python train.py --n_head=2 --head_dim=32 --vocab_size=8192 --activation="geglu" --norm_place="pre" --norm_eps=1e-05 --positions="rope" --rope_base=15700.0 --qk_norm=false --init_std_qkv=0.161 --lr=0.00373 --beta1=0.95 --seq_len=1024 --z_loss=0.0001 --dataset="wikipedia_en"
Each number is 128 + 24 x the weight over its row's rms, rounded and kept within 0 to 255. Layers, rows and columns count from 0. Numbers have three digits each. The size before them is the row's rms in percent of the matrix's.

# down: layer 7 MLP down (transposed), 192x64, rms 0.243, rows 122-188, columns 0-63
# gate: layer 7 MLP gate, 192x64, rms 0.138, rows 123-189, columns 0-63
# up: layer 7 MLP up, 192x64, rms 0.141, rows 123-188, columns 0-63
down122 099:139155147120140150182119114149101144125121177146120129108104130117137116115138102097136164113101098164139143090081124126129178115125081130112110139100118128145140109126095169164095094139173132
gate123 091:127142068131124127125110146156126137128157126138158127113121134160102107136134164078119131116134137157164116164115172129136047129131127136170098162128143126095100111110096118100149141143165126
up123 094:164135105107115144097126110142094110146157101153162097110139140150130126142141199131135103124142169130132086153123142115123138131153103077173143137117140125127082147111132108097126073128141101
down123 091:101133111172133058142113178124114165114143126131124115134105125102121108122116082112119130114136081122136142145085145115182132181128151166128118135139161121124171124119120128127128181120142122
gate124 102:121110131100129126115184121168135156108118177131121125155113123161087116134121130117130146126111180084136168151148092127111135145117107089090123120128097161168168100102155144101154141127128141
up124 108:140101139128136101131156091129191161149083184093090111163131120161126141130117124137136144157170123102132173172108124125099144152145120119129128120143098140129141104133105159098105159119116137
down124 102:162133120133147086122089111130150138115077165102105152118124163130132116096172096130118135204130124126154161104121118104126160100124102135140113163135167108126117105148102099110128153112109110
gate125 110:154119182086153114121159154124123119135115103153204121111107155120141108121139124099119121145141152117136156108155121152127139141083125163158125146159121128121157119131176118064114157140143115
up125 091:157147120135150150095155080143161161142107182111130140092124140078142108118110105124169158162118136110131125122112137092143109134166111113162136098120087154114101141131131099129166128123084133
down125 095:169103129095146164128117085131126157153156173128131120156128157111140110127098156090137133137148161148112102107107147157081151129113123121188113149122129160180111130116125136092144139122142169
gate126 098:121130110162165131152142114149168104131129107151127129129158116133099125169139158122119154076162120095104159129151124138128135089131147174113145109110158109131153092129158143111153078160174101
up126 123:119139103136124139100161133122146141115105134131077127068132129123142130168154138102148118165109141138126101136114171120150126137138112127147058156117120120122133084075132113140107083114117179
down126 118:158128091155138148134143135145149103100112133110097093107175150126083134097140085102135150157150159136122129143107125159135112125150133161131084147110139114122128089110130092127125051147144145
gate127 109:107166140127089145161132120094098117102153072096124145102125123126132116119134166165114094128145125143157119121149111146140136144156141159115136075112107136168133147148154111125171111106154071
up127 093:099097109139132117101156099155118140154111110130140126147152133074100152106111113101135081122110162145106124108174120136164094114173132138144109156121129136112175091093157119118118128129182118
down127 091:148135094166164093104116168125147139126136152141144110163104129101110118127140109118167137105107115121167145074169174121092089136130132122108110138121108138131096076097121097121105136105149153
gate128 097:099134137148136115155178145154080138137094139154111133127140139134124131110124106129136139164090110141113179190148129083143156165139129097087097140101151134109119120154137183109115139130128119
up128 082:125124125160118123105149156135146175128122085127148115133169156081075118115105134108131157160155112120138131138117184121155150103102169132088083154119137118096124109090131103128128116118102104
down128 085:088113101115118164105156161135099151119158155114118136123128119125113119153129082134119117121161167112106158107160091120156142155118087097161154143116111156114116154133162184115120121182124125
gate129 107:086123120139124140100140089130109102144137174133120125130134094187143062135105126117107117130160122162166110086151097141145153136129122152103158114120140122115174158104113100127115100121136091
up129 116:133141170125115116118136113118125133150120161129100177153094113165144106132120129120127113121130151111144039126120163134117136083105135111132111078097128117149110092136124147122184109105129155
down129 116:119134152141125099137145100122165135131124127089103158106070104170123114121100127128096144149119178129107078121110123143099159092145139106104101074112111139132153131149129153105159099109153149
gate130 094:097116115098154134088117104132099132099133100157122153173089088119118120144121096135114112087144100095124096141136148136116124163103130122136169111144152094121108139110080159127148091181126134
up130 116:089146092123113143121130150118145109162124109151148140156117120102102157121105150162184116107142113147109112149113137106069152135076127132095160107156129119109134141136097175116123179115114107
down130 115:133112170110110129128126126110120078179122160073132106162099126139169148120124145167145104135093107121086149136136097128121172135121114160114126131167083145109106108111109127119163166128119121
gate131 106:161143123144161128088125141177146173143123109170117186162140108093143126146110138072106111125105118121132131168144154140134133138113140141112157123121135136137109084110152185155153104137125133
up131 083:104128151156108166120188125156164100099137159073105096152117142149117100136126117163159090119105151156153098112141142094124147132175130097115101138118129140160163125131134129097102127138125124
down131 094:149138096133146119065107117145142160123102113175150176152132124126133162164108114096089117119126152134148089106142124129114184138139135111101120082106107143147135104114143173131125107168137127
gate132 110:123091104121105146117120109168150118136154121141178165148133132085123124139100178134167133148108141127110155179144148141144149121136156130132109145148118136100173071140141156091105111106109153
up132 106:141137069096143123091147133177153107157151154094144105119116112149117154141123137137154158105124119101123139158098127125119110120167110111129101136098123140132169142150146172172093093085115137
down132 098:126160122119149168122123118147146070126113161140106133139114105155142133099137086150137129118169101126073141141142145113145148121155088141145094156172085122117145100157152113163121111109094103
gate133 097:115126131119162157138174140085082140152145149118119122156123104118129142128109129130131160137139117140121126108142095092156169139136115082152106120118146112154200127112129134182086085105117122
up133 074:150122086141111113127129099107159151099134185112104103132110141096130121112147116156064131142099128113124103143124115154109084104132162146118116108134120114153074156113120162093160106165118125
down133 085:121138111144096183091195132125146158169127106148137135127174136130123135127138116142155103168147122119142121154123118130149154133130117099105134116083149181123131142119191138104123106137112094
gate134 095:110111104107138116145122146166124129143154149144107108141098131135125116171129074108142138115193137116125184149130132128163147104165153146172111136105152112121148125087095137078146118122160114
up134 118:121104123088117099120140132112109143088146108134109137123145114179138144087146142109123141121136140162131140072139152110128139157082140128162139131129126134133109076151062117125139127192136160
down134 113:118140136135156164134110102153078151081157146116121165160150129131124109127132137110169125130155162143134168124112148096129155161096079147178117132120119105130119110145112138129132085182141148
gate135 096:133111099142122132153144057108119175129130155129148145114123156093112100119124101152140147169111112135150099130107101163128108129143111101162128083161112156120156128118102124087163150125122083
up135 092:133139158130091069122150185170148080125139164095135118126131118155111124137157193157119135145147148108140135149112163118123130152141147122125133140088159107153144150144095118103120120124123092
down135 091:151094111101101136141125073136120154127144143106129146145147127098148092114133107126141119133144112111144066119105092140134167132141098101139144090172138155121158112103153134100188169116139136
gate136 092:104143104102127163159134109115109089165168130168110100116132151118096162146119137131123130134153149140119128162149088109085155141125099111136115105126081157069145141097163113147102117114112148
up136 130:146172139113159097094146137145093114162130155153048135117136126147138115106164112104111102148146132129131127146094138137113139121154106127143126095148142135139134134102129088159089089121086165
down136 125:132147143116158104082112133110134151170112150123058123155151157143101096110157080111134099174137120145132105133088138132131137137113112082119130109107111113166145144117141114168102118107123159
gate137 087:094160125050152143136178116153112129144100153107126100139134078131117094117135172135107139144136111107118125127148105156117117161147107126120128148111120141091145138139146182134147123101127078
up137 084:119108111183121130113183109128179120109157095146137129115136149128107140156112131095156105127094116149143166178093142087132125169111166152119158112127129102150110107121131153122108144166144125
down137 092:116132112116143159067171115129173147125155124091154144166122116122096100125129137125133130126112123130168160123146097134149067136107160101102147124158109132129158092111087160116128117125135085
gate138 090:075113143109124108156107107132147106086106097127131101093147137164122097137126119108121124153138136175129093097145080179096147099118109143124106143115160111109163144108144087107113130111159143
up138 117:128124083121119094106140124140177119184092109089165173159112120155152115115096155091152178096133127118136134117132127101127143107103137146143117110141088138139125126128170127129155172128139107
down138 124:146124141163148093118112144133173137142089144106156159169088136145166101103083139092141155122113091143100146124115104126111111133085135161151108118139129137128141119155194130112152160119133120
gate139 104:135170165127121155151141126117146161114131090124114144181133120117116139094120122118118153135162165135138138139162166104141109143135078075139112150133164125101180139148082145136101151099138142
up139 096:104088107143128141138156151116138154165075164138109177128125137127158103122161112150117122121143126138150136173152142093141120167143144137118130111138114100127120096134146131099168153187078113
down139 088:132099142151125132096109105165135114120124140136142150200157161140153098159118113121097144120139136142086156158147112138119132094137118101115136116093126145090146079149128101089175153160118133
gate140 117:114109145134150118078117128053114078125151105112105151162122093136102126147127127129116095119153120115114131116166181115122126145110128147136140081149142147157138108086108161103091145134114130
up140 099:111137137155102151145085067153128097117127143124143106088118123129122161156104108116115131127120146103073140126137125106151136132109147113147056147116120157113093146126114083132139095107170146
down140 097:150129091140139114127147148135112138111165129082174135109103142125149148153084149158149127143133145107136113133143132159152148102099088150122078132121150107139134153165120096124097055097135126
gate141 110:103116087097123112122156118095087114116133187144109146164124129111169134096108132159155084140152136111140132132129129114063139083137107103145128145155135152131135082122159144130141112155144101
up141 085:084135102111137137147114164070110126173142120137136134179104099135167118138127106140144134127125084130164104136071124122140115077170120102129159132162152144137122132164134118131150126163127124
down141 093:169177167153131129109122151147155125114144098128160105089166156138118121146150162092110148127113155133146087116136128167180159166113118152121137121103103131118112141164116109129123112073131138
gate142 110:107123119150147179172086140135162142139163103107120137170116135105135141147128132117138090161134123128123088091165100122134112126176153097164093119099136137131156153108157152134161111096153130
up142 105:143111109143099116129130121144166124114108116154104112116125137123138143099088167139171116166110121096140165112161152130114132092144100097170173119161109114119112179134148127174162099137164126
down142 099:161124128118122156157093159118113106078118105139081113102142137106141142139094097124160125131087097107147166139097119129116142106115088131174161120158112129108135179090159151130139148122115104
gate143 105:148152098162116152144113122119096128128176107167074098142122137122156180133130134141129136143126107155137150150121142088116076121172146137124110099109116125160089093167095121127141145160130137
up143 106:136128104123119126112126128125085109110163122131093117150124143152094183144162166159168114155095099127116146162130118139090096139115112136111113095137136181173096101116150152133154129139162107
down143 101:131140092115146119116105139112121141112093096135105106157160128123159133116135156148108083124143126138130145118140170100110127174129101122164177150099093177140114112062121151158102148138140115
gate144 109:115086164130140098113176102090138113108116111150171163166113129116126113120109133114116149140097115122136112138111117149149138091153126077096113106136136115151166183107162132139121125130112071
up144 101:127134146068140101125103151062123120097143111114091120103124130145135140149132126097097109138125129153131073147125102124086097137117139132145115126157116103134074130081130128167109118151087111
down144 098:154161141128195083124083130123107139082078152132094113078146129129119129139139134124150133128146124097122068113135142108133106146127135172108110126113133138114119122133125094138123070104124147
gate145 102:122154113141144069102162145108137131132126157124156133148139154159128139160107175147088100154139113135147069163155153148113136113111133103122142125137171093132142158130151094112103096126121088
up145 087:126076140143153187129122108123100110108078100154128128078125149121111125160138148090105119105117141127112122127170104135148120166134153146141110113136111129147118127137088121171096095095151169
down145 092:178112130120130107107143127159120124175158112152151178143129148138142134098111116140199126143143118107105142157087137101143091079136110136152138124158172164117128108095134133108133117144146148
gate146 092:108088125136132122128124094144116138180112161125092135143149108168106132182096142139089157150136140123081163107161166153138123113110142107151105124102148098142147093117110136162130116113173120
up146 091:107108155143169069104156114106157172126147138161119123126157109150100102111128129100101106096141143157127131114106148107098107092134137137139108146123115138079148127065115129132083152107138138
down146 093:097107135080125151110125140098145087122128144131110120110080133108136131128147115113124122154134120080161113116118057102158136147134128136132099106180091108156126112169151101125108100128089135
gate147 098:115122110085089142102101141124137108110142114109137137109130104146132096143118116106077135137129112100131082118175108122142104106034145163112135123103129151108137117153134153128101116123170132
up147 118:132122146121125139129134141109134155124110103190168176130118137081156122111085131101139118093163163122125160086128114182153136123134094123147140123083077125115129156148130152132151113123151132
down147 113:174157137082096176137148134113125172115125095138146156125141132101144095119117138131085109097151154119134128086157107151170165099118134135109118130105089103095143140108102151129120141124167146
gate148 118:106162135081099159127120123123125135129136132048151125158118073140092122162119136113115134125125129107142148140175111142157105135087149122139097115138124157137138144158128104116126107094129072
up148 108:107167114139118128122141093138151114139105136077137157136150127101157144094107097157133152151143131159145142150153105108096125120187114118139152106129139139104148074126113113187124168100102140
down148 109:112130133115114131151117133105168098185112123102119139112140100102158123144132101147150117176090107145135088134149094115114161102113147106115159122105114085095110118109117105105107139070167108
gate149 099:120116138117113098163127109110166069146150076143170153163140126135139137163109097118161108128094136168112134118142155124124160138120073149088138115113117114121095118124122174114140153154120147
up149 118:104157132103140115121139141134119087161119166125098113131155094154135102120130085165146110134161129181142138105107194135129156112126113133128153127118180149128163109134091141129077117104125145
down149 113:137159134074127092167116108164127108151133155125085109121102106156107120143155126123120106103155121153138130091112175151123154107149110152171137142108107132151106105061086122127115124141121131
gate150 099:095166114154125083110134112124116065100175126134155144123169137108136117134124098134116163141155113093135137118142176179168128142125157153127097121102164126110098124115114109151108157122126143
up150 099:134109161127136101136109139120125102069129121143152148159166143127116144171105156128105137143114133175145112163161153127135116145178126126130103175105152142114176092111145111124083110135104155
down150 101:119136097151123115124133117137125088071115105142150162143162134064136128128090114167103129131106128158114138152164155176175106121159170122113149137121148128140097140138113116126081147137114117
gate151 104:152087144139118142101147098123163130115120123085135143121136156125135164085108149142074168150148129091106183134129133089097141102132113122153133145139145148152099166108178140116134158121150138
up151 100:124146183144135092148138149116144124101121124130099155152149122165153168132112130102104132141154101179128129164119150095152169096123164104139149145122149131132170127083144115124117118178142164
down151 106:166087155142126132117158143154128122092108140141113120098154145123156114154109138093091107135160156145114144151110165088129175121147121107166135128108202132100120152119143115115113086124114145
gate152 107:137109128094112128097109159145183070113115158143103158151161151151121171152157156141104143155118113091142101132118109128130125091109105132110135102105150116093114091160123135168117128121161141
up152 096:114125149155152099167117101169104104134154151123124107165142122131109096136135128153155136119144129162078119135181132116082129142131104143126116123143165114140097094156119103096107169149109182
down152 093:107112138150172138092147134144127133115164117151113101154140160145110143127091129145123183135077117165134142083199091144139110133129116119097159121100120122083146123125129138135120171126137133
gate153 101:121077112109115136155134110130110107105151104117151151103142137090188111137125192177145097124145181128150106128145143127107074140124149122135101139157132127129114099144124131143158150125159108
up153 091:094110130098122180125101109160144101134130173098124081134161114157155107148109114150105078118123114148153131110081171114124098140113135143109116162156122146135109107142152137147081157123114129
down153 094:096110138112143112122151077140137142125165145091132147154146112122138117089096110137134094142124111176164144120082140132117099096102110105128149140083153171130168080104131123121133125093135154
gate154 100:111107142123142096110158135087117097074126092148121116098099158126134122109146128139096077140169167155096119135129146139165146141101114120112164078133161135162125159114128142099142109139147146
up154 111:084100162097121151154113154142125142169096112125125126086137175137173153157121122138112135098163151111105158110114106104132138131125100157137115156125150144103091127094077144122106112139134174
down154 115:107136137153123174142116122168148140122080126172145140115144162099145118149096110113119131141157177161098147164158125072168138119146110167145117114097115128116121132108118153125085128100119150
gate155 097:107098146107131146142126146153104107123130158119122122172130148100111127071087145113142128114144160171133106116115107132147111063141116088123149123095160148117138119120161143146077110178111115
up155 084:143120105092138132120109084135143097113094146112139141106136090139152156138140122145133087180118072082097151136141110097109128121106154176149131137123095108111161137115081135121140148102154146
down155 088:118126094127080161144124116112077119095146115156146114095117126113136122140101091124095131171150140122069152159138094136117130102117149112127110084099179169098141148139124155121130120142107131
gate156 105:095140140132108113120136161114114106104167077141167098113128134144117097115076142126126164122159140144139077084120151175128097119097121147118080142122132140129109125140156136094135134149160164
up156 104:188136143134121122132114089102129145134128148183148127145135111116151085116112098163107119152126145146123102128115141144116108145123139093128158137168144131156125162141123140067080154130081166
down156 104:153103111128157121139131116140154113122133090141154091140116139151107145121154131139092135138152117132124137130066116126138100105130078074105153126142120097126122106102103113110144167134044139
gate157 102:120117115165105103122125121095133126136134115132115104122100140157121109169169093139113149174136120171134117123093141150092094130122126132113113117123142167131188148054129145128113178123102118
up157 095:095155128115136145136124158167127097100166154085111139073147109163098137146130117142123133096154115116137129121132090102137113089073148142160145136103135123113099139144128119192131088129135126
down157 091:128118108120113079103112122119140053119147133119095134082128122146120108154144143143155150125166153119095116116089128129105121099102112110178133157110115154144146104076132179129147118106141123
gate158 096:144170104133144152105137142125112121152157105149127153117156144110181147066134132147104135142121143078124130171161144105119172094124143089119155128145140136151086068142105128137122129132117133
up158 087:163104072149080149140142135105122125133118096144136150137153134111132117129104116146102111138119092144138152118161093133108142074141174118120157119136145134157151170160099133133108153108137065
down158 085:137105169142147119141081130105139130100123154103113109142111122139107147116102138117118140148133180130149107145143172060129141152100069118135145156109108153091108109105112131112164103143125089
gate159 113:151102137116138152123101153152130121139187083166119152129105066124126125134107114145138109134124151092152114085118161101127141190118091138135152134136087124140148108130127154135136147148147174
up159 113:064119111133108151180130106120130117082103165119137113104118138139156122137121100137116119117149094147161095126110085140116087092121077102153128119158122105086117108145115129157143109139094122
down159 110:084108080084122163108128099137121091108114150112115157139152131132125109128124116137084145113116149160138131121169063134092116121139120111144102138115131125088161096165094159128133099152149136
gate160 092:119099143119167071147074114160133167112133132129133171119150112139161157132125145089099133120148133108135120124161118099109142113104153135162172123119135103141130136143175141094179089130126134
up160 086:127107105129151113113162147106126110098135151152141130091121131161111117158114092098104150116111102093090146194155111128184094149108121093108093113120127132126109146124103146084131128151097133
down160 094:118127142142166155126166166162141116125123135184159133132114094090150129138088166105100141148161105139125096109144164129139123157081150116117178139102143110145084149109151134113128142154121133
gate161 084:084134102141148122126142151135141109160097155109142124123127150125123069117123122116157118144090111133177058158133124163126152161154120161085124112143141153130117128120096094134138145160171121
up161 079:158122103124088161102109127105105144132167140141175165140105128141133080112163123135134147133084136103143142116129117124093142137119097167107119129158089142128157096168096141190123129104131135
down161 080:116107144127132137133156099142108138090162118140122122084149116126115166148119105138087115122196131122124158125118125125148105158099158104156114078096158094137102168115137097100124115125079139
gate162 098:100107098108149135096112105163101157148132146121113143114146120135117129113157196105112119143142105113151120096146110178110078143131112117122126086132112137135109071162114166127145141174127135
up162 106:132120113119113142111153143147150080109143136123158074173092128124151185088137112146172124081143129119119140147134141094104120149115181136119096137128109164137117145155116123113146175110134129
down162 104:125109147133145115140118092148137119134159163083164120165083131110142104172100136146148119182124155090171177140114143094087129099144125131123107152136112138144116109110117114094121152129157105
gate163 105:142146128137154116154154117190149128158098113168123148174158137151123132132195138155124142100171136115159154145129129146116136183109143149110102119115136157131144155167110142142113112139159125
up163 091:098121125134104175122158156080129128119136136165129082151147105124108129129103176126134122160124088149149118121127151158122103082174148142131133163145133107167128153122144111083158152094104125
down163 103:072135140133120147090137094096139114168132097119119130161168110111107143139123144110127169146129170156138148120097148098136157107169118113069125178126148108140099131110097122102149129136127150
gate164 093:114106128113146134158148134126127116107144122155117079086093133132100135158098147136119112134160175149141128125160131117103113113151102113098116139091131189151074133072096137126125109096148154
up164 098:186119150116109155114090166126127182119145137135082181151142131158101117105164131132147124170098096150121136120147141158131095108149121112077142103131142137150138109148120156132158117107113127
down164 101:141114144121164168115116112121149160135131110111078125110121149166122144130166192125151183151127170174115118146132138147119126123132131127103113113118100182122120165126087147117104103145108146
gate165 110:112124132160169133128145168100133147112144139132148120112155127147149079114107116113154143122151133123111159100124153121123137136100077094116117105084160168150097079127125141130107059139110149
up165 097:146117142145177096127129132110154127121132095161089110107086124113162133144091120105105123104192152067127122115111132141121122126124173118170090157158122126159134116127134108103128119098152148
down165 094:171147136123109154110139148102191151143150134145090151135149118134097119125095115113142137151116128133164132100154160135092099150139135125159160192120132091146118133117126125119097138085101172
gate166 086:111110136136106124160146130189154108121131120104143105128122118148094111121103162133121124166122133141116140167145163069152120134128105090116110129093106102132154159128147167171133103177152096
up166 120:114128134106147085128146142145124122168110141062163162123144111109108113129162155120156153131100124077153146121128128101088116118123151117121134071132131099119102111147169155111113165096108108
down166 113:075153152120113146100115161183152102142130144094149135157103108151128139121118170111133135158119104078129126142122135076115123130137104112121158090135092128138139151118191139131154147106114106
gate167 119:140111087142120144188125132129131093135146132123147118121110105162108164150097109150133135153146130140123111113133177142103105127102126158144089124159131111149173178198133110134153147157136113
up167 101:153105098113133087096117151137138158170156135128131195183141126113146125099149111117105142107079132107142115118145135117125111114139121101106077124090110140139103093116176148139117117107104127
down167 100:149155098130161138120136171166172149124123131085153148175108090075168081129116113126150112116160125087123088163102155130123140126130156155109093113109150139110126147127118126117125131129134149
gate168 115:103104115112102116151150121131155150093169141095144102100137100102118141091115117112148126118130165151160118125147098144147145078146164155134128104097078102083139107124120084107117093123142151
up168 097:145128134105106079103171096110143076111137181132111154106132153141131121099137144111117096161123176106099134148135107139142139121123162153113145163151127104158086157122116143104111089121161130
down168 098:163112155122131092096118143074168151103105140107123133130128112146115159092113113093149156121103167115118154158105119127134130103106142103144151149144071080099142139135132140140095108130080113
gate169 087:162125109143119163129114127135132152110161128126146123112121117098115077153128160100125122140129086090091150092107150135171128141088144136137109109147124120102134136169113097101197153132165098
up169 089:137107150120123139125066144115147108126152065146139119139127109088137123149143143165121124118130136101126116141165153167051175138119144169157114171125148111121150126130134145127115145125109101
down169 090:107129120167089133128177129116105117114143137131100110096127122133110099126134138147114140151068098127109148097073077139176119104100105087119149119145125147091153140165122097138138156129139128
gate170 094:146168109113162161118165121141158097147165090147118123074110115155104103151128100112124113139094152147157113136144152136135088147095105114127112135103111112099137147116168102177107113114108155
up170 137:152098103131113159162148133150144130116094114137131112071119145119180082095142099100099127138144163134105117093142136108157123139158142123157137156074134125083103121147140152157138125142124162
down170 126:170114138136144128139112114147093159122148142108136112113122138102184088120094111122105118129158145120089166119139141089170142102138128089140148121117139083111065146135102157132148134090150146
gate171 107:124108140088154122114109119127156067107132142127131168151137103159135123155132086090130090122111116086088132095126118127117110113067165116135131109127141148124105112063156118143127152132134141
up171 099:147136128136133150148130153144135107106132171100162136136149130119148153116154066100075114125117126079108151151085149105184115155129134111181142142095130149108122100127154162129107134124120122
down171 099:146118115119112185113114128145085183145108145128147102121138127105144139106152123142135162118157145183144123162087130128179133138170126113142150155101155093122149120179133124130103138104149110
gate172 100:147127161142115150096131108114128091062148124147105128108105117150144112164145124173126090171104138141083114068121125150162137100138094121118130126115125121141116136096120128113103099093167114
up172 105:129124086096110092141157095148100116139155127121136113135125112121118083095128092155177122116080112163115130114149146149136152139093129104124087145093126119162116144146140104106093101179105146
down172 103:113149135131106089134155162146127108113079108109143127113128120120142093121149097089094185127100126104141155132110102137129135134069126100137119105124183163113145131147104112124168164140115097
gate173 093:108122130077116133070123129114143139073132167155139134141131124161090147109138114111111141105134143145160123164147098122103106147117109115171160134121071159089139140131107159106134106157118154
up173 100:129171096133094185137156135099116115104147146133119142108113127108183089104111099118113112125118144139131136106099116093088156112110127141146116142097133104168095107122118139136178078104130107
down173 097:149137086090102182147154148137133064112118111118103173118106138101161112127121129112094164088180138106132144149124095129108136125095134146118113148099114129158116107158111150138155108135136126
gate174 093:131116170143134137146095097189169169140129119121127152155125113150108149109134120106114149119135092123146161104087096125127124092113128195164145121130168112137147150115130156152109111134111165
up174 092:127132089085141112161107120129088076101124116132130152110117112127129087128141125159095121123108133100154115165100117161109083171081113140132135152149150120127087121121071136139096124159129129
down174 089:098130146112127128128115153160157082106167145125135107160132122122111140129157138105152143135152087136125158098125110118159094073102112111126138120074128102127127156119136067124086152127111170
gate175 095:094149127139145099153141134089121168101089109130114129142124160147123142135094131114155157162141148152119156075111153158109138132127198125118123082149144149154157139113146129086119134153113097
up175 102:085121165138139095129139146147140121143138122063094106172142080193133108146109152131144114104139121156144161154127143104123146114117158162159133124139145101126136119113116131119099110088132170
down175 101:098168130160149106146130083135089120102146154093099164131128136187100152137126109162113106170118124129126128098128150136110179137118140121141089086156141148146126100101130151113102125140164123
gate176 091:114128091135136129149111128155133118103116133126143121103164142120169102158149133127154100169028106120125164130130097095104111124119147119124108113093118142103133160121167172124111139148133131
up176 078:123135114121093114127093113138152148168070148118143135112175150096159108158105126123118089186109103136100182118148086122115113097152137163136116119137131150120153114126121130146167122144123100
down176 085:167146131131093076129066078153104143141100131125125155163147130102137125131105117106138098140128113146124131146091139141128165108151153127131121169141103124124149100161138132139161187133146166
gate177 104:146113133134128146159124073118115122111126134120114125147098123108171136145168122145093144078182131104109093131116130165073126115113120101119164141097112134084104119139134074106136112129150150
up177 103:143145150093089114140144127135117134116160148089145107098130102133145109114126170193162128104137173086142136098155124143114166142101137090109132145132154122120104113147105114120146073137148095
down177 094:134080086153148134168114140128116107128131115127108154061139105128129103131140130109123112128127136140142121162117153136096158093133112187157129178141113130166139119120176097143116107128099168
gate178 115:121081129146092123111161120118154141112148104137118119128158129133138154105119116163106109129134149129062130094151114152120153119101175086120126100136107142075127102118095118126146095154090172
up178 103:102103154144123164126136101165134129156093144154091124137161151114124153100132126185136107111134142151102104123127167118093142108107167128114077137107179148143149118092170111115146136108107142
down178 105:112094126162100131156143157157133070128111107155092115157119132113099126141088108138129159182115129137141136119128113146158123100158137104151149120134174134125104164119109105144110117178102083
gate179 090:153104133116174161083127128191119140156098103141161122168121131115139121134132154116129189092114106104157125123095146139152121142109146107120119120152078100119129136137186129100122124116145133
up179 098:155127139111109144113122084139154121141090122146122156183108092107144123111141129102109131118119149136132160122128124085126098110104141178130166129108112183132086146115143181139112179148147123
down179 094:186105155129155161130139129157150149119140119133128097107144169113093153118119134087110146085149120119168142144107123163141094146166165138154137117166102100087146162144126142126111158112112144
gate180 102:095114170156119141119142162166157119149135135120131133120116115096076129143092183146116115124153140123144137111116129092102137126133155198096095124093096109123130106106161100133109139148161142
up180 108:130158108105118134127090157134125115109147171093134164093097097127124122107166100133170170135097154151138134166098100110077123128110165129181126110145116115091124140134099125136111124102114125
down180 109:129158155084102133142177179149150085152119137084095120101106159118099110147116140120136149109159111098125163117099146117103124129119089168128131132164130082119101119131117109125110140089142123
gate181 094:103139106115150155140102118128065101101159116126135115132149096151095116114133102126156082131122124132173106127119168128136147180112129124112092132104150105124152121091120102094126066106120149
up181 123:092163136104130074125132125110146109109115161155131169143122120144068122139111095111123121124115074170132090120109079135136089080100095100126125101118108125112130147122162141116115145129125119
down181 123:114116128091156078131155139140136052114113134118144170104125150092108117127143106101124110109114099149092112145115073178151094100112120119141110141125116150121140137079148124117146149117119122
gate182 103:164120123162090187098105091155144129120137127133080133158146104151127152122088147185114144109118154094118153135151125127086136148124107144110113133141177142095109107125092146139097126130121121
up182 102:198163125108163144151101153156120123164169103104127092119129150113133153129128135119127102142136155133096119201151115125070138180137128135133127122127122103110127135172103132121128119120131119
down182 099:163139135148114131102094134109132157134113134116096135117112153148116130099140168134079112142137129073144133168144150074081119154145127154097130146109190145141101135138099148167128150120131105
gate183 087:109108132159127115162137143074138153122169142132138151138135113145129120141149122108170125169108162119105113143159078116145082116151137144095063091105094150156119125115110125104129134129091150
up183 126:148116145151109102154141137087102124131119102167115140155111149158155124137150149100097159123142134137093132114152171091138160119071131118187106101104144149118102140141157119110169115167137117
down183 126:139140125129144098122119119122119142098091122147093131151091114123166111154099136118106171075162148148098124147116147130152168153094124125167088134099141136106112175136126125104176086137148142
gate184 104:109168135143119133176145126129174096155136151096137108131119128170132113131156103122147151109179139157098104136110107122110074106149138128101077130123139151125120151140120071150107121104158153
up184 094:133143096116134145097112127128134110133130142133151141110121095154108100138122113145101135105110125103174105099153156117110130179129059103154117110130103150170119100112140163177127084118098094
down184 092:084163111125129120139133109130126128149164151123078157158103129144128134146127103138116129129141111120133128152114099099081100115156152136090118152100155125122139129181109135121114183147188175
gate185 096:108142121169130071114122136133147114112103104079155158160120164126079100093108113110152113138157164115181166126119129111122086129140157131103152101136123169119118132123131112114123139164112149
up185 090:100147100107087165139138120108091108150136118086161111114113113103110118120122165165149102128153152150107125114153089150113144158122175106123110143096137178125073140122168124124143106106137141
down185 089:135154108145142154145128156128105120146170100077179142126111150159152162121114112153142107118126161097123115108115142125117132146143157165094126155109136159184100119176118138161131082142142126
gate186 099:103132149112149110079123133128130125077163107149139146123133081103148131140105116143090113105126127160128126160110109135124119123116129151107142149104122072122109134095148132178108115147168056
up186 095:111158098162098145131132083119135137130130104150109140143142105098124116169137139133135133127124109120152174130135094155166127087115131116125156108089138099096093138110093140189112124088181121
down186 098:101180118151094145154124115136132111149138136084131119120146130168106108143153170134101098107099113164145152078115138119127076088133144160143117091131138126116147135089154089118120132108091144
gate187 095:096089164129155101113156111111112105083165138157143110151110163128146161144096136118132145149116136144086087095127092127109176119137088116080132116116118135126124133079090137151128140150125122
up187 111:136129116149133134137079065100141117139087105119106137116124161117136150150160175142164132161151123137138141070122132140066158110115121137132098105133119094127141157144141083120135135102117145
down187 107:139114149123157126145119143108111108125096112112116147096099134124146126119136172127125129139119149137118116139143128148072157126094134137157139105181125071119127173122160069123129061120122092
gate188 086:119140153111148145115116181155113107115111076080114140111162132080151120118134127132103146141089192128120122115114154146135129156126101129118154111123103137116161118115108170173109108143111168
up188 081:125142116139163098103116175136136128130130126071099115078121121123178143113107147102106122106106134149162136165092182124116131137138127133118123100130156084167128107134122149147168108174114133
down188 088:110112132143142107130120124134141126144118127106112102113094121114104176148116128106123134082086108164128163194103146119147134149113098156147146129144123101141124125145131132158203095150079128
gate189 102:120159110076142156137135128161162148163148158126155154130112115127138140119143057127123152095127151146172130154113090130103098100118119151134134130103143157091128110136118150156122121149078165